From a checkpoint of a small transformer trained on Wikipedia.
Training: 129M tokens, 7868 steps.
Each number is 128 + 24 x the weight over its row's rms, rounded and kept within 0 to 255. Layers, rows and columns count from 0. The size above them is the row's rms in percent of the matrix's.

# layer 7 attention key, 96x96, rms 0.25, rows 59-95, columns 64-95
size [139 137 122 129 140  25  34  41  32  48  69  51  64  67  67  59  67  69  63  65  59  58  61  59  61  67  62  57  72  52  70  61  64  63  63  61  60]
[[119 111 114 137 166 125 133  86 134 117 110 127 104 116 109  74 150 176 118 129 157 120 139 154 115 195 104 127 123 136 147 144]
 [127 177 103 133 136 140 137 155 128  98 149 138 109 146 153 150 156 161 120 160 114 133 126 107 118 110 115 105 113 122 166 122]
 [224  98 136 126 132 157 108 111 132 147 139 127 147 109 105 103 158 139 171 140 130 131 103 120 128 136 104 117  99 136 101  68]
 [166 125 115 130  70 109 104 142  94 102  96 125 101 159 157 169 102  85 130 111 134 117 122 127  97 134  96 103 109 150  94 129]
 [157 130  85 139 123 122 116 144 155 145 124 181 125 148 141  65 116 183 124  73 144 137 125 148 125  91 125 128 135  91 140 127]
 [122 142 105 119  81 113  91 121  94 107  96  90 120 170  84 148 169 117 136 102 119 121 142 132 128 147 155 152 101 126 151 109]
 [113 140 160 137 118 118  98 134 128 132  58 121 138 109 128 138 146  97 119 102 124 130 137 109 109 172 174 123 116 119 104 125]
 [103  85 104 101 143 183 140  93 163 107 126 124 114 136 102 109 160 167 160 136 115 175 149 159 112 113 110 154 111 143 114 113]
 [116 169 133 137 106  81  85 141 124 138 113 134 147 106 120 145  82 100 131 156 173  97 169 118 127 139 162 105 153 147 152 144]
 [109 119 106 136 160 131 164 129 159 149 148 137 168 132 115 137 132 153 112 151 149 114 134 130 141 123 123 123 149 134 130 147]
 [104 105 122 137 163  82 163 132 139 116 128 120 165  90 149 142 155 186  99 141 118 115 143 100 105 146 167 121 143 110 174 140]
 [126 140 141 119 161 122 116 186 162  83 131 158 169 143 104 126 133 111 166 123 136 119 120 107 113 149 145 128 170 144 134 161]
 [117 127 162 110  94 125 145 101 190  99 131  91 116 114  88 111 149 114  94 132 125 110 129 138  99 109  96 126 141 112 114 121]
 [126 106 137 111 105 157 165 138 113 129 113 128 125  99 121 140 136 133 125 209 143  74 163 117 131 135 164 116 151  98  90 156]
 [122 167 139 156  77  68 126  99 115 160 121 151 164 128  91 120 120 132 147 147 129  99 115 129 110 149 114 157 183 101  89 115]
 [101 172 103 150 131  99 161 122 132 125 139  84  86 126 147 130 104 117 166 139 129  92 113 133  95 130 125 119 100 186  93 102]
 [145 136 123 158 106 145  89 122 146 109 136 138 167 125 114  87 135 107 120 126 148 161 162 145 103 155 114 118 133 150 108 208]
 [128 113 121 127 154  88 151 161 116 136 170 116 142 116 116 146 182 124 151 130 157 153 151 105 136 134 122 174  92 119 132 154]
 [157 178 141 124 103 104 170 129  95 125 110 133 138 158  86 149 158 128 115 107 142 152 130  99 134 123  90 129 146  90 134 173]
 [124 125 142 108 141  70 125 157 124 137 114 118 117 137 119  72 120  86  96 118  76 125 115 150 165 122 165 154 126 131 134 100]
 [ 87 142 157 105 126  94 126  81 112 100 121 139 117 141 141 135 111 149 105 156 124  71 138 109  98 116  97 133  76 160 179 150]
 [163 127 152  94 154 124 100  48 122 133 145 115 120 138  88 103 119 182 139 121 132  85 142 100 124  93 120  90 141 132 147 155]
 [167  95 161 139 114 105 127 111 140 109  99 126 101 105 136  94 120 138  62  85 108 138 137 133 136 123 130 135 103 111 136 115]
 [139  70 119 114 141 146 165 143 143 151 135 124 121 127 136 132 150 109 116 120 132 158 123 153 124 159 114 164 112 111 149 124]
 [141 135 133 170 144 131 104 152 135 157 106 155  88 156 123 134 140 122 153 175 166 125 139 132 114 132 104  95  89 128 114 129]
 [130 120 156 135 131 118 137 143  89  91 140 109 119 164 132 136 150  84  87 140 142 160 143  74 141 106  95  97 155 147 135 125]
 [114 130 101 109 125 122 113  89 126  88 121 162 166 143 110  97 116 158 150 160 117 149 128  97 177 113 164 140 180 106 131 136]
 [125 107  97  91 105 150 101  87 125  97  81 111 163 143 108 155  99 110 162 130 114 110 124 113  93 172  97 153 162 108 146 127]
 [106 113 131 164  89 101 147 134 138  99  97 150 130 172 159  89 119 134  96 111 114 177 138 194 144 125 105 158 166 137 131 101]
 [132 130 117 122 156 117 127 144 149 133 125 121 135 127 117 109 143 104 132 129 138 133  84 135 142 153 104 110  99 131 142 117]
 [134 140 134 128  80 102 141 116 139 108  77 151 146 147 116 127 134  92 106 152 115 116 137 133 133 119 124 137 143 134  98 129]
 [142 146 121 129  88 123 123 140 160 161 128 132 158 113 119 124 169 108 131 161 132 108 151 142 146 131 161 134 131 140 103  87]
 [115 127 152 142 151 114 142 124 131 147 124 117 109 126 161 129 116 103 152 117 130 185 164 126 144 180 150 144 136 120 142 106]
 [133 122 143  79 135 129 100 138 133 145 107 151 103 112 102  99 118 124 121 150 141  96 113 119 142 104 148 156 127 140 122 174]
 [126 109 131  98 125 148 125 115 132 135 162 145 146  84 152 131 132 111  91 130  94 116 107 151 160  88 158 144 105 121 132 107]
 [146 101 153 104 128 132  80 141  97 111 144 115 146 133 167  80 132 131  86 133 132 117 129 150 121 124 136  83 106 112 102 119]
 [154 130 119 128  58  86  78 105  94 133 145 104 127  93 135 127 125 143 140 126 149 120 154 123 154 133 161 160 121 173  96 145]]
# layer 7 attention query, 96x96, rms 0.26, rows 60-95, columns 64-95
size [141 125 140 142  40  44  63  54  46  68  59  57  60  54  60  61  62  58  59  61  56  59  61  60  53  59  51  70  58  59  57  63  67  62  61  53]
[[130 176 107 132 136 140 139 153 127  96 150 142 108 142 156 149 156 167 120 160 113 138 129 106 118 114 117 102 115 123 164 126]
 [221 108 139 129 136 152 112 115 135 148 136 123 148 102 105 105 165 133 172 145 130 124 106 121 134 136 104 116  99 133 103  70]
 [160 123 112 132  65 106 107 136  90 104  96 132 101 155 158 169  91  87 129 111 135 119 122 129  99 133  98 110 114 142  96 125]
 [151 137  84 141 121 118 115 145 156 142 122 182 123 148 150  70 118 182 124  75 143 136 129 148 125  86 124 131 135  92 138 122]
 [124 121 108 146 118 121 176 116 122 130 123 113 108 178  93 154 132 118 145 104 176 127 190 134 107  85 136 142  79 123 141 125]
 [115 132 139 116 161 148 126 117 131 102 110  94 147 130 130 139 122  98 161  85 149 132 145  97 103 118 148 152 108 111 143 128]
 [170  71 147 126 152 153 125 130 152 126 149 162 161 155 117 141 152 139 137  93 117 118 129 160 134 131 154 125 120 125 151 128]
 [134 117 126 134 106 110  73 139 139 140 121 135 129 124 116 119 149 123 105 164 142 127 130 111 153 131  97  87 157 131  95  92]
 [129  86 114  99 131 154 166 118 173 108 112 111 170 153  90 119 153 135 123 116 124  94 160  93 138 107 135 115 187 126 172 127]
 [102 148 111 146 139 107 133 130 142 102 103 129 139 125 146 148 127 140 119 138 101 128  90 133 138 117 143 136 111 123 132 108]
 [122 123 168 133 155 103  91 160 175  90 134 145 135 128 111  83  95 140 149 130 151 109 129 121 146 129 102 104 166 124 155 170]
 [126 131 151 113  91 143 144  83 188  88 110 114 122 140 112 132 156  97  98 113 126 134 100 122 114  98 132 124 152 146 145  98]
 [109 120 160 121 123 161 135 145  99 113 126 100 123 123 105 133 108 121 152 200 106  62 142 104  98 119 147 135 149 108  92 135]
 [160 146 127 153  97 113 101 107 155 160 140 138 166 128  86 124 121 157 176 104 110 125 126 127 121 135 128 157 139 125  90  81]
 [111 171  95 142 120 104 153 113 119 123 149  84  80  97 138 150 104 109 178 111 104 118 102 159  77 125 123 135 105 175 110 132]
 [130 134 141 198 133 175  92 112 140 121 133 121 127 100 120  92 119  89 115 126 133 154 154 131  94 142 112  88 141 129 127 156]
 [146 137 122 146 128  87 141 141 124 137 145  95 136 143 137 186 181 153 159 126 159 162 131  99 127 115 147 155 116 127 145  85]
 [166 158 148 129 116  99 148 106 153 120 105 149  83 151  96 124 133 142 142 115 148 164 123  99 130 107  62 155 104 104 156 103]
 [109 140 164 133 101  68 166 140 144 128 130 117  94 114 131  72 116 132 105 126 113 143 140 159 170 139 162 145 125 114 134 127]
 [102 129 187 103 159 105 107  87 104 108 123 151 131 173 156 176 119 131 117 154 148 127 147 120  99 122 144 146  70 168 143 161]
 [136 125 173 106 132 112 118 133 167 172 130 124 121 167 113  70 118 148 106 121 147 108  99 148 110 114 125 124 146 169 138 127]
 [146 124 159 161 119  85 120 125 140 111  89 122 147 103 103  87 127 198  88 115 115 137 131 164 120 129 125 125  93 130 137 133]
 [144 101 108 148 138 116 138 123 142 126 109 110 106 137 133 126 149  94 108 109 123 161 122 129 152 183 127 155 153 114 155 145]
 [171 166 124 146 107 106 137 130 139 160  97 147 127 191 101 100 138 121 136 129 139 103 129 127 112 120 129 120 134 138 124 151]
 [141 140 112 139 121 155 116 146  69 143 131 119 133 111 126 166 162 121 102 137 166 125 177 106 131 128 126 102 127 145 102 122]
 [137 112 141  91 144 157  80 115 130 109 115 152 136 128 148 136 119 130 186 134 134 155  99  95 125 118 114 136 128 106 138 152]
 [136 101  77 166 130 148  87 103 120 122 124 160 123 143 177 150 107 132 148 153 121 133 133 116 115 137  84 155 130 113 122 141]
 [145 110 134 170  81 127 153 126 145  96  83 125 168 169 146 141 102 118 118 108 143 161 115 169 140  97 122 140 160 135 155 123]
 [111 126 153 137 116 136 123 104 144 123 146 112 145 119 149 120 160 151 167 115 124 143 116 143 129 154 130 117 111 149 131 132]
 [152 148 153 109 118 141 120 129 111 112  86 146 116 170 145 108 154  96 130 122  85 124 139 145 131 130 152 119  99 161  90 143]
 [151 153 146 160 138 142 106 103 136 143 113 124 148 112 146  99 116 107 133 161 147  64 104  83 110 151 119  89 138 111 131 126]
 [107 112 112 134 165 120 107 165 156 171 102 116 155 122 129  97 115 117 139 147 167 171 182 127 145 164 134 122 162 133 131 139]
 [103 135 133  99 103 147 127 111 105 126 106 133  83 100 121  74 128 141 127 132 142 132 139 131 164 127 149 109 128 103  96 165]
 [131 135 100 149 114 169 138 124 157 180 148 118 147 103 129  95 140 109 119  95 129 109 118 143 115 111 170 121 112 103 107 111]
 [120 120 156 110  71 131  92 160  98 145 161 147 148  86 150 115 150 101 107 132 142 112 121 100 129  95 151 121 157 132 120 122]
 [126 119  97 141  65 106  93 122 109 111 155 109 122 119 142 100 101 110 151 126 140 155 133 136 141 111 132 142 120 178  77 134]]
# layer 7 attention value, 96x96, rms 0.418, rows 32-95, columns 64-95
size [ 85  86  93  85  90  86  85  84  81  93  95  89  88  85  94  93  86  87  83  98  93  90  91  83  79  83  81  89  86  92  88  90  74  75  75  76  75  76  75  72  80  79  73  77  75  77  83  71  76  75  72  70  82  79  74  78  82  74  76  75  76  79  74  68]
[[158 143 141 118 172 102 115 164 112 109 138 163 146 171 130  92 170 102 138 104 142 153 119 112 138 141  79 148  99 110 157 145]
 [146 131 161 130  88 107 128 143 106 133 131 121 100 127 146 134 141 100 109 141 113 159  97  72 165 109 154 140 167 112 117 102]
 [122 144 105 124 118 128 116  90 124  92 139 119 105 149 129  95  91 100 147 118 147 101 120 108 139 165 114  88 144  93 161 140]
 [128  77 161 148 143 119 123 123 112 102 209  72 195 122 145 141 128 150 129 133 137 123  93 156 146 161 146 145 153 104 111 138]
 [168 115 105 119 126 100 125 182 133 124 110 146 152  92 147 168 133 139 105 136 146 191  99 100 136 135 137 130 110 150 136 150]
 [124 121 145 106  99 134 143 175 137  84 134 114  96 146 107 127  99 107 146 107 128 116 114 103 159 157 129 111 101 129 130 158]
 [113 147 159 120 100 134 108 120 157 106 121 149 127 102 139 113 116 163  99 135 166 191 117 157 156 104 116 111 132 140 140 104]
 [168 116 114 118 106 112 105 162 145 122 118 118 139 137 127 135 106 145 127 175 111 115 137 117  86 179 124 127 130 122 104 130]
 [ 81 130 143 172 152 133  72  99 139 115 134 116 130 183 109 135 146 100 111 104 162 118 121 127 123 130 141 178 163 144 125 125]
 [111 149 134 134 143 156 159 131 133 110 133  97 101 139 196 120 144 139 128 106 119 194 129 140 130 178 121 154  95  90 123  97]
 [119 158 105 156 130  99 137 143 101 123 159 140 100 166 148 146 135 122 137 149 141 144 110  74 128 127  97 147 133 127 127 176]
 [ 99 132 136 118 129 104 136 144 171 112 162  83 141 112 106 178 134 110 117 128 161 191 119 144 124 136  97 115 143 145 104 171]
 [156 141 206 130 137 136 171 161 135 174 100 112 119  97 103 121  95 131 138 101 149 143 132 137 129 141 111 158 127 155 117 115]
 [146 113 109 121 131 120 124 140  82 126 127 167 111 129 124 174  97 116 114  86 108  87 137 127 148 104 106 199 156 123 138 146]
 [ 90 155 137 124 174  97 147 152 157 130 101 130 158 112 145 155 163 157 138 142 110 113 166 133  96 106 144 118  92  72 139 149]
 [118 128 120 116 129 120 121 142 161 196 152 135 103 135  82 116 146 151 118 132 114  93 118 144 136 153 129 146 155  95 120 160]
 [159 110 114 133 146  91 139 138 131  88 117 116 112 138 142 165 133 120 115  93 145 149 126 126 134 113 130  83 114 150 160 133]
 [ 89 133 179  92  81 158 118 118 103 160 105 113 185 112 127 115 144 146 123  96 126 130 127 112 118 139  75 135 123 177 108 153]
 [123 102 131 116  75  90 124 150 114 145 123  88 161 111 146 108 122  89 102  91 165 134 128 155 151 109 119 154 123 113 141 144]
 [166 160 111 114 111 137 134 158 103  87 115  91 113 196 124 150 164 138 143 108 149 152 108 140 123 119  96 150 115  70 122 135]
 [145 183 138  89 139 197 148 145 142 130 123  92 130 136 147 163 141 161 118 113 125 102 159 117 177 147  76 144 132 116  99 122]
 [148 152  96 119 130 101 116  95 108 140 108 118  98 156 106 144 139 122 109 123 138 144 129 174 187 104 137 137 144 133 130 124]
 [ 93 106 105 124 156 104 155 130 112 180  96 131 149 144 103 104 125 106 111 106  79 161 161 154 108 128  96  88  83 152 108 126]
 [121 118 173  82 125 127 135 135  91 158 135 130 152 102 111 122 109 128 172 126 106 133 109 126 159 150 109 125 125 121 136 161]
 [134 118 134 120 128  76 109  75 132 132 110 144 115 108 154 129 148 120 133 123 156 111 128 207 148 160 139 144 122 171 138 127]
 [147 110 152  99 123 129  92 107  95 129 110 132 152 139 156 131 140  82 140 148 129 134 114 109 143 167 145 142 117 115 128 101]
 [ 88 118 133 126 110 107 123 113 138 114 109 160 121  89 121 163 136  69  85 114 119 108 145 134 110 184 135 148 185 111 102  99]
 [ 86 145 100 159 133 112 168 128 145 115 133 139  88 107 117 144 182 145 141  95 137 124 156 154 124 141 109  80 133 129 134 140]
 [137 105 113 132 113 122 134 122  98 182 128  95 112 114 167 123 116  89 178 142 145 121 116 155 135 178 100 131 142 164 144 102]
 [120 156  90 132 122  62 119 111 135 162 158 166  94 121 135 115 106 155 118 141 163 151 132 114  88 103 145 154  95 124 110 124]
 [127 151 134 117 108 137 152 124 123 150 134 126 147  88  69 104 149 139 143 117 146  95 114 144  92  81 103 126 118 121 131 148]
 [116 137 110 155 109 113 144 111 137 133 112 110 189 140 120 154 118 131 149  92 102 146 107 113 158 117 116 161 122 127  97 144]
 [138 126 146 156 183 115 161 175 142 102 116  82  92 131 127 121 118 150 131 137 101  65 106 113 140 133 106 132 105 130  98 120]
 [176 165 113 133 113  95 127 103 114 110 101 162  90 180 121 143 144 109 135  95  95 176 117 120 169 111 151 124 144 133 150 128]
 [123 140 130  95 129 129 119 112 107 160 134  95 186 134 123 109 117 113 151 136 131 111 134 206 132  96  92  85  89 108 164  99]
 [123 147 153 182  98 171 157 159 138 147  86 164  96 129 144  74 154  90 127 116 151 158 117 163 125 103 135 120 137  85 105 122]
 [115 130 135  93 154 161 132 144 116 136 166 155 118 156 138 114 119 136 119  97 137 120 121 137 114  89  88  91 129  81  73 138]
 [ 91 128 108  78 152 123  83 109 101  76 109 110  77 117 127 143  97 128  93 119 156 116  87 125 156  99 133 132 106 130 119 119]
 [103 107 147 116 101 130 117 129 145 156 151 110  94 135 146 134 112 101 149 147  45  80  99  82 126 125 117 173 136 124 157 115]
 [107 160 122 149 161 137 156 119 115 108 119 150 136 136 171 103  82  89 143 109 133 124  61 124 116 144 151 129 139 106 167 136]
 [127 115 160 126 134 156 125 146 174 116 135  78 103 142 132 152 105 127 141 115 136 149  94 141 135 155 147 116 152 121 139 113]
 [136 159 116 113 176 167 141 176 108 118 117 108 152 116 123 122 116 123 153  95 151 130 144 104  92  97 135 138 159  94 127  92]
 [ 88 146  84 134 153 123 145 129 113 146 125  98 142 123 159 133 184 116 148 155  95 134 168 107 163 126 141 112 136  90 107 126]
 [145 123 127 157 163 124 117  77 165 122 148 122 127 157 102 117 110 109 170  83 129 119 146 134 134 133 137 100 139 127  66 126]
 [141 106 165 122 137  97  84 104 112 151 122 147 151 118 118 131 115 155 129 155 137 140 152 126 158 130 146 105 105 128 148 158]
 [ 99 121 126 138 129 154 114 178 119 106 143 154 136 140  78 142 158 131  93 145 144 101  92 169 139 144 106 141 151 100 133 102]
 [130 147 158 141 148  70 132 147  99 131 157 143 144 146 141 102 158 111 122 126 112 118 117 122 112 105 120 156 103 119 106 122]
 [128 131 142  95 113 141 145 135 114  98 154 139 136 126 112 137 158 117 151 156 121 128 121 102 163 123 174 153  88  91  99 119]
 [145 123  93 158 151 164 126 133 190 155  97  92 110 136 134 160 157 131 127 127 144 155 138 133 129 176 130 155 146  97  70  91]
 [111 103  92 115 149 105  87 108 150 102 132 149 132 110 127 100 145 144 141 116  85 150 132 155 119 164 125 127 110 110 137 156]
 [ 84 147 173  95 134 137 105 175 138 119 151 173 116 124 130 115 110 129 132 136 148 108 100 158 148 168 132 104 153 145 106  75]
 [ 96 120 143 184 120 117 141 204 109 184 126 138 134 140  87 157 130 100 148 121 115 136 112  98  89 153 135 143 144 130 142 125]
 [138 166 123 134 121 113  60 160 163 165 110 160 144  89 167 125 120 126 195 159 156 128 138 142  92 113 146 125 171 122 108 140]
 [142 118 154 105  72 126 150 147 180 102 133 128 165 114 121  86 117 100  96 167 130 115 145 181  99 113 140 121 112 175 132 138]
 [105 145 101  95 122 166 113 118 115 129  65 167 203 131 155 124 137 160 135 154 148  96 164 120  61 122 168  88 128 124 109 102]
 [147 150 141 168 131 105 118 136 106 105 149  85 170 112 150 163 127 138 168 116 138 125 141 142 170 137 113 124 135 161 140  95]
 [128 124 170  89 182 105 152 149 138 108  75 138 161 144 102 110 137 115 159 130 110 125 101 125 143 125 102 135 103 136 145 104]
 [137 104 135  77  91 143 118 128 120 130 118 107 128 141 125 108  92  81 115 106 118 140 130  79 131 111 105 118 162 135 157 169]
 [123 110 144 112 154 110 123 123 125 139 110 119 111 110 103 135 149 114  90 151  93 116 126 145 121 137 110  88 128 107 123 120]
 [169 157 204  97  91 138 151 119 101  73 112 111 122 129 122 133 136 128 139 151 125 152 126 121 139 119 133 137 127 104 126 184]
 [ 87 129 126  91 148  56 118 106 132 186  95 104  97 129  96 145  85 173 104 167 148 120 131 118 137 113 123 107 107 105 122 138]
 [122 127 150 106 156 109 175 134 142 126 124 115 159  92 140 159 175 119 119 121 106 165 121 136  92 116 119 116 112  85 142 157]
 [161 125 124  79 120 163 102 158 153 137 118  96 117 120  98 138 150 136 126 112  93 127 117  98 167 136 160 107 112 144 157 128]
 [121  90 131 139 104 150 112 119 147 141 152 156 150 128  98 118 155 130 129  81 100 171 136 137 105  94 119 104 116 149 119 136]]
# layer 7 attention output (transposed), 96x96, rms 0.277, rows 32-94, columns 64-95
size [ 90  93  92  97  91  90  88  92  87  95  95  90  94  93  95  90  95  95  80  96  93  93  93  89  86  89  88  92  93  94  88  91  92  99  91 102  94  96  90  92  96  96  93  96  95  95 100  90  95  96  95  87 102 102  99  93  99  96  98  93  97 103  92]
[[132 127 174 103 177 130 117 112 120 122 145 148 154 190 165 119 159 141 138 139 129 155 111 122 150  90 104 130 127 162 137 159]
 [150 122  97 138 160 152 106 164  95 125 123 136  92 125 125  97 123 116 150 136 121 140 127 157 171  78 139  92 149 177 156 104]
 [134 168 120 102 157 127 127 172 117 149 115 136 140  97  96 143 111 108 120 124 120 121 130 147 153 137 149 133 134 140 100 136]
 [112 124 123 176  96 131  63 132 130 114 129 118 158 137  99 113  94 152 115 117 141 151 127 102 148 105 135 119 127 130 142 116]
 [123 132 182 127 110 119 139  94  97  98 114 121 125 136 145 147 120  96 185 123 150 142 122 117 185 135 139 137 162 135 169 133]
 [115 169 155 103 126 163 126 165 119 148 126 155 114 158  93 156  96 164 181 154 126 109  85 117  91  91 158 153 116 130 119 133]
 [112 156 192 140 136  88 155  97 140 121 136 159 134 144 164 116 153 157  86 140 132 159  91 151 116  80 150  92 146 141 152 123]
 [110 102 121 148 121 108 106 149 108 141 157  99 138 119 178 132  92 146 116 147 143 138 109 139 135 153 134 194 161 138 131 114]
 [127 148 102 148 166 108 137 143 150 139 133 101  85 157 126 132  95 191 147  83  77 116 110 195 118 158 148 136 156 142 163 124]
 [147 175 126 139 117 145 153  81 124 137 121 112 143 123 134 110 152 138 144 156 133 195 103 169  80 148 130 131 158 123  99 105]
 [161 112 142 126 121  92 141 119  90 118 108 150 107 142 124 158  84 129 131 184 123 147 140  94  97 151 133  90 100 148 165 117]
 [147 104 145 136 132 129 124 150 149 124 119 115 124  80 120  80  95 200 149 179 131 164 151 141  95 134  99 113 136 136 141 132]
 [ 94 133 164 103 114  83 140 166 132 101 149 123 120 192 143 161 132 137 145 132 100 161 146 148 132 131 117 115 100 158 147 117]
 [160 133 132 157 116 122 119 142  90  97 140 116 118 143 118 118 165 114 132 101 158 124 114 113  94 166 143 137 166 127 177 130]
 [ 94 124 158 114 133 123 125 131 124 158 150 157 130 106 109 146 151 137 137 115  98 127 157 128 108 102 109 135  99  98 126 108]
 [134 120 158 133 112 116 115 184  99 130 123 128 115  70 134 105 136 102 148 110 166 161 121 137 147 156 156 142  96 116 137 138]
 [125 121 100 130 141 130 116 126 133 106 152  91 133 103 154 135 136 136  89 165 136 125  88 119 148  95 112 147 158 134 104 163]
 [100 155 136 106  89 157  99 129 126 169 104 121 115 166 122 109 149 120  95 158  88 140 121 104  92  95  99 128 141 141 120 132]
 [156 119 126  88 105  95  99 126 149 124 153 127 150 141 140 100 166 157 123 112 174  96 129 125 103 158 152 138 132 130 157 172]
 [148 171 128 110 188 162 203 119 128 120 151 114 157  98 114 151 135  87 108 169 178 138 133 119 112 143 134 127 100 136 136 157]
 [119 167 149 138 133 145 148 147 148  88 120 111 117  84 121 125 117 124 143 147 140 100 103 119 159 162 141 130 132 136  95 147]
 [160 165 125 161 161 108  76 148  62 158 168 109 128 157 138 141 149 108 137 128 161 131 148 142 163 131 109 104 146 140 143 156]
 [101 167  96 142 113  91 164 127 111 161 118  80 163 112 133 122 141 147 135 142 115 135 159 103 134  99 156 144  73 112  89 131]
 [145 111  96  87 125 140 174 159 125 168 126 158 143 129 141  94 158 136 100 121 144  90  97 152 179 141 128  96 130 102 135 121]
 [126 150 137 140 148  82 105 102 164 122 154 114 134 107 123 112 131  86 154 110 132 131 119 119 162  67 165 158 120 123 172 118]
 [154  79 117 130 129  91  79 120 128 124 126 125 133 147 159 129 144  93  92 138 111 115 145  92 119 104 126 170 173 115 135  89]
 [121  64 109 142 124 159 121 105 115 114 144 147 142 100 140 140 149 116 112 138 149 159  95 143 106 141 116 134 138 118 138 125]
 [158 147 150 144 134 147  90 133 139 154 141 120 110  96 126 157 114 122 135 120 133 125 131 121 101  85 156  87 123 109  69  96]
 [164 165  95 128  82  88 110 104 143 117 132  83 111 119 152 178 154 111 109 119 111 131 138 170 150 107 133 116 164  97 136  91]
 [136 149  90 117  92  74  98 128 117 114 125 153 103 106 146  94  86 131 106 136 143 127 138 130 143  89 116 111 102 157  79 138]
 [ 98 147 115 123 114 125 125 129  88 141 143 120 117 110 140 136  99 133 150  79  70 144 117 152  83 131 103 116 166 114 103 147]
 [ 85 100 108 145 150 164 145 132 111 118 113  99 151 129 132 115 108 122  97 143 132 145 134 127 159 136 120 126 118 134 121 139]
 [107 130  75  97 112 124 122 100 149 170 146 158 147 160 142 156 157 128 112 152 151 181 151 110 129 134 156 150 132 132 152 186]
 [ 85  94 151 151 127 140  90 151 134 161 150 117 190 113 123 114 126 167 119 115 148 126 133 124  88 136 125 126 136 116 136 110]
 [151  92 131 122 116 164 145 113 130 100 131 169  55 139 143 171 124 161 116 120 125 130 123 104 116 134 121 152 164 156 105 153]
 [129 100  73 107 154  83 122  97 113  65 145  99 144 114 107 144 145 180 121  99 107 101 141  88 158 149 114 139 113 119 161  73]
 [144  98  71 152 125 110 116 124 135 103 114  89 122  93 130 134 162 114 151 177 122 125 108 148 134 167 131 175 141 170 190 129]
 [141  99 141 174 113 107 158 143 148 164 102 170 159 112 156 142 153 129 163 153  92 132 183 122 152 111 137 120 113 120 143 142]
 [114 132 128 147 195 123 131 109  97 118 117 157 153 131 152  96 131 142 105 153 178 162 133 129 129 132 162 106 110 146  90 159]
 [130 123 148 113  98 147  74 136 117 141 124 102  99 128 124 111 154 151 131 124 113 130 196 160 142 115  99  88 126 106 127 162]
 [108  93 106 133 103 143 134 104  87 116 119 151 141 124 111 105 168 113 129 134  72 118 152  97 148 107  95 127 152 138  95 109]
 [174 110 128 138 101 104 123 133 139 115 157 105  99 126 120 146 158  96 145 140 152 151  70 139 143 142 121  88 104 122 132 141]
 [130  81 147 123 115 139 130 145 110  83 121 141 147 137 118 115  93 118 111 131 140 133  94  74 119 147 128 133 123 139 158 117]
 [111 137 141  97 121 130 114 127  92 113 135 132 154  89 130 149 150 126  88 163 135 150 117 113 142  90  83 177 126 137 171  85]
 [146 148 105 126 104 169 154 142 138 132 142 118 128 133 108 121 105 111 132 123 110 132  77 124 147 158 149 119 150 109 122  96]
 [128 146 113 106 125 102 157 112 123 135  97  96 149 142 166 109 112 113 153  87 162 152 166  87 130 104 125 130  96 171 105 144]
 [ 91  89 112 124 126 145 136 155 143  94 112 132 124  90 146 133 133 134 155 100 125 113 142 152 143 120 140 119 137 127 127 136]
 [141 132 116 183 163 133 123 139 128 145 129 115 140 140 149 123 146 152 120  87 133 127 125 126 139  98 111 121 149 140 140 104]
 [ 98 153 147  94 149 102  91 137  66 113 148 183 139 105 100 129 114 139 132 143 120  93 134 135 140  74 148 129 142 147 160 135]
 [157 142 144 150 126 137 152 128  85 146  89 109 123  98 113 167 109 115 104 132 168 116 134 131 155  94 149 139 141 166 156 107]
 [187 101 106 162 122 116 165  97 117 120 123 103 172 131 142 121 151 111 107  99 133 139 129 113 137 115 146 134 128 125 140 197]
 [125 114 119  92 125 135 105  79 161  87 110 109 162 118 138 130 144 133  84 143 138 129 100 131 163 104 112 110 181 114  88 165]
 [106 130 136 153 104 172 170 124  89  91 135  98 118 141  87 146 132 142  92 109 127 182 123  97 146 149 143 100  90 143 142 107]
 [135 139  92 162 187 138 117 133 103 167  66 134  99 131 132 179 169 158 128 118 150 122 133  85 130 143 107 127 137 128 110 129]
 [167 131 170 145 120 125 127 102 138 118 146 101  65 148  87 120 104 124 139 135 123 130  99 154 196 131 113 124 108 149 138 181]
 [108 103 135 117 139 154 129 152 129 123 123 168  82 112 113 103 144 131 142 142 133 142 121 125 148 123 145 141 100  85 125 181]
 [144 133 107 153  91 147  89 108 106 162 146 134  88  73 123 138  91 150 102  86 121 144 149 116  93 125 157 113 116 121 144 172]
 [123 171 116 191 132  92 140 111  99 115 135 148 160 103 135 155 127 165 167 117 118 120 135 158 128 119 115 117 126 100  64  77]
 [132 125 109 130 114 166 126 162 149 132 126 139 153 166 139 124 139 135 140 132 121 146 119 151 126 119 155 141 120 187 138  97]
 [115 104  58 161 124 135 101 119 169 137 134 164 130 115 111  96 110  99  99 118 160 139 143 118 147 125 144 124 123 132 133  71]
 [146 153 126 167 120 162 177 137 148  92 165 163 153 106 125  70 169 100 124 110 164 127 105 142 120 147 152 142 146 151 122 157]
 [ 95 147  89 146 137 142  99 117 130 119 134 114 120 145 150 113 133 124 129 137 135 113 124 157 107 119 157 131  92 158  79 129]
 [102 124 130 173 106 109 141 123 131 134 156 132 149 104 120 109 116 133 111 154 156 121 155 170 109 138  81  87 121 154 113 148]]